From a checkpoint of a small transformer trained on Wikipedia: MLP 512 ReLU.
Each number is 200 + 20 x the weight over its row's rms, rounded and kept within 0 to 999. Layers, rows and columns count from 0. The size before them is the row's rms in percent of the matrix's.

# layer 4 attention key, 128x128, rms 0.0965, rows 109-127, columns 0-63
073,214,184,212,222,207,193,198,172,199,192,198,202,216,200,174,215,206,205,219,182,182,236,204,190,218,214,179,217,193,210,202,189,204,201,187,161,171,235,221,240,202,212,219,203,169,178,189,163,203,186,211,245,209,163,196,200,195,213,187,153,199,183,185,239
075,196,198,176,203,192,193,199,214,182,188,194,224,232,215,193,172,191,201,170,216,193,215,173,164,238,211,190,211,202,218,184,172,178,211,212,168,207,198,213,164,169,172,227,213,181,181,198,196,221,206,152,196,223,203,195,206,208,181,227,214,208,227,178,164
082,183,231,245,209,210,184,199,193,148,190,169,221,177,198,204,228,192,206,180,211,208,190,207,216,171,256,169,203,188,251,212,181,202,229,193,191,220,174,183,213,190,221,183,189,164,196,209,209,208,194,173,176,231,199,191,201,207,218,170,193,229,215,228,210
085,206,208,203,181,239,219,195,225,166,186,192,188,174,214,144,209,200,215,186,169,224,191,231,185,201,221,177,191,204,201,208,217,189,234,205,199,188,178,171,199,211,199,168,198,213,197,228,215,188,208,201,193,207,213,182,201,178,192,168,184,194,204,200,217
073,188,211,212,207,214,212,201,221,174,200,203,196,208,175,220,235,203,216,189,220,209,205,188,191,192,222,215,184,184,252,240,211,213,205,177,203,194,188,207,212,210,203,185,174,173,244,190,229,198,226,207,167,187,242,219,224,204,217,227,210,180,229,189,217
082,211,212,209,203,232,197,181,239,209,176,194,191,154,232,199,194,200,210,209,203,202,208,198,220,154,210,174,222,184,232,209,213,210,199,186,204,185,194,214,157,207,215,171,218,219,197,202,207,229,200,182,205,206,209,194,204,232,203,165,190,216,190,185,181
082,200,200,200,173,167,199,207,181,227,187,198,171,194,186,187,173,186,197,209,216,181,217,184,159,226,222,175,206,211,179,190,226,217,222,223,166,218,230,223,168,194,224,205,178,227,202,222,246,209,198,198,214,174,171,182,177,202,205,206,185,212,210,199,199
083,185,178,183,201,181,193,202,173,190,195,213,243,241,231,228,218,185,182,189,271,193,166,175,199,218,199,196,232,231,213,220,192,184,172,211,186,198,189,215,174,201,203,198,178,207,185,203,177,192,179,215,257,194,223,187,233,240,186,213,195,189,229,214,196
086,206,216,205,226,200,202,174,153,204,211,195,164,205,162,172,215,183,224,212,179,187,193,222,216,198,208,205,181,208,204,218,221,208,208,248,191,227,209,220,223,203,196,217,194,231,200,194,218,176,202,231,202,229,183,181,205,183,201,205,194,180,201,204,221
084,181,193,199,215,180,221,206,225,214,203,186,209,182,168,209,252,195,196,205,197,239,186,206,233,188,201,203,213,207,194,215,201,186,168,198,214,195,171,174,190,219,180,217,229,225,206,206,205,151,233,206,193,199,215,166,213,201,185,191,199,222,210,196,214
079,197,189,190,202,203,165,198,212,207,188,168,224,207,245,197,198,212,193,193,215,170,201,179,208,203,226,203,171,199,221,215,206,223,202,215,206,208,220,216,178,174,204,195,199,225,191,231,189,210,178,171,190,179,207,221,198,232,190,178,181,184,210,214,189
078,201,210,218,214,225,187,202,246,188,218,182,200,182,227,164,204,182,207,219,219,187,180,207,197,184,207,178,179,216,178,201,218,204,194,230,168,210,198,223,234,213,209,157,221,182,168,219,189,198,208,150,172,174,221,204,182,204,199,205,199,210,176,198,193
089,211,185,183,211,178,209,189,168,216,218,186,214,192,184,174,186,207,197,196,205,190,203,183,195,210,165,215,206,231,196,197,217,176,175,196,225,180,202,184,219,190,180,219,211,202,203,179,198,197,224,200,223,188,208,216,196,187,196,225,203,172,213,193,207
078,209,192,180,202,149,194,245,181,212,172,191,203,217,187,188,163,191,156,207,222,208,194,186,175,248,181,202,216,201,201,173,166,205,177,190,209,196,183,186,220,194,230,225,179,193,220,186,170,208,195,199,218,203,241,167,221,190,185,209,203,199,197,201,206
074,188,189,197,183,209,209,174,210,193,217,194,200,225,203,224,236,199,243,200,241,190,187,148,215,215,177,151,247,210,205,231,205,201,158,206,170,200,183,227,206,192,200,161,187,200,181,193,210,195,180,203,246,187,209,182,195,195,230,221,179,206,199,208,215
073,203,197,174,221,193,186,220,195,227,187,189,180,194,200,173,194,184,173,215,186,218,225,222,214,194,187,220,189,227,198,228,189,208,224,233,194,209,218,245,201,226,202,182,217,238,180,220,204,215,181,183,221,220,165,215,218,179,153,200,170,214,220,180,194
071,211,175,185,221,194,164,195,243,188,197,185,183,200,182,238,198,185,189,187,202,224,177,192,169,237,211,182,201,175,172,207,227,201,203,202,195,199,176,186,204,207,203,213,179,202,211,192,209,185,195,220,201,215,208,239,224,201,170,192,171,221,256,179,180
076,193,181,185,190,191,202,199,178,163,176,202,203,237,218,166,187,190,225,205,187,187,222,202,242,185,206,217,170,167,166,179,194,194,172,213,184,214,218,154,231,190,209,161,195,200,220,209,181,211,207,181,153,200,202,170,195,182,195,178,187,195,218,209,171
080,191,202,192,223,173,201,173,201,235,207,233,220,211,233,193,220,198,215,197,223,203,217,189,191,196,191,188,206,226,172,158,190,174,164,197,202,192,206,197,205,200,217,181,221,208,193,188,157,200,172,168,232,184,207,194,201,223,171,257,232,192,199,194,217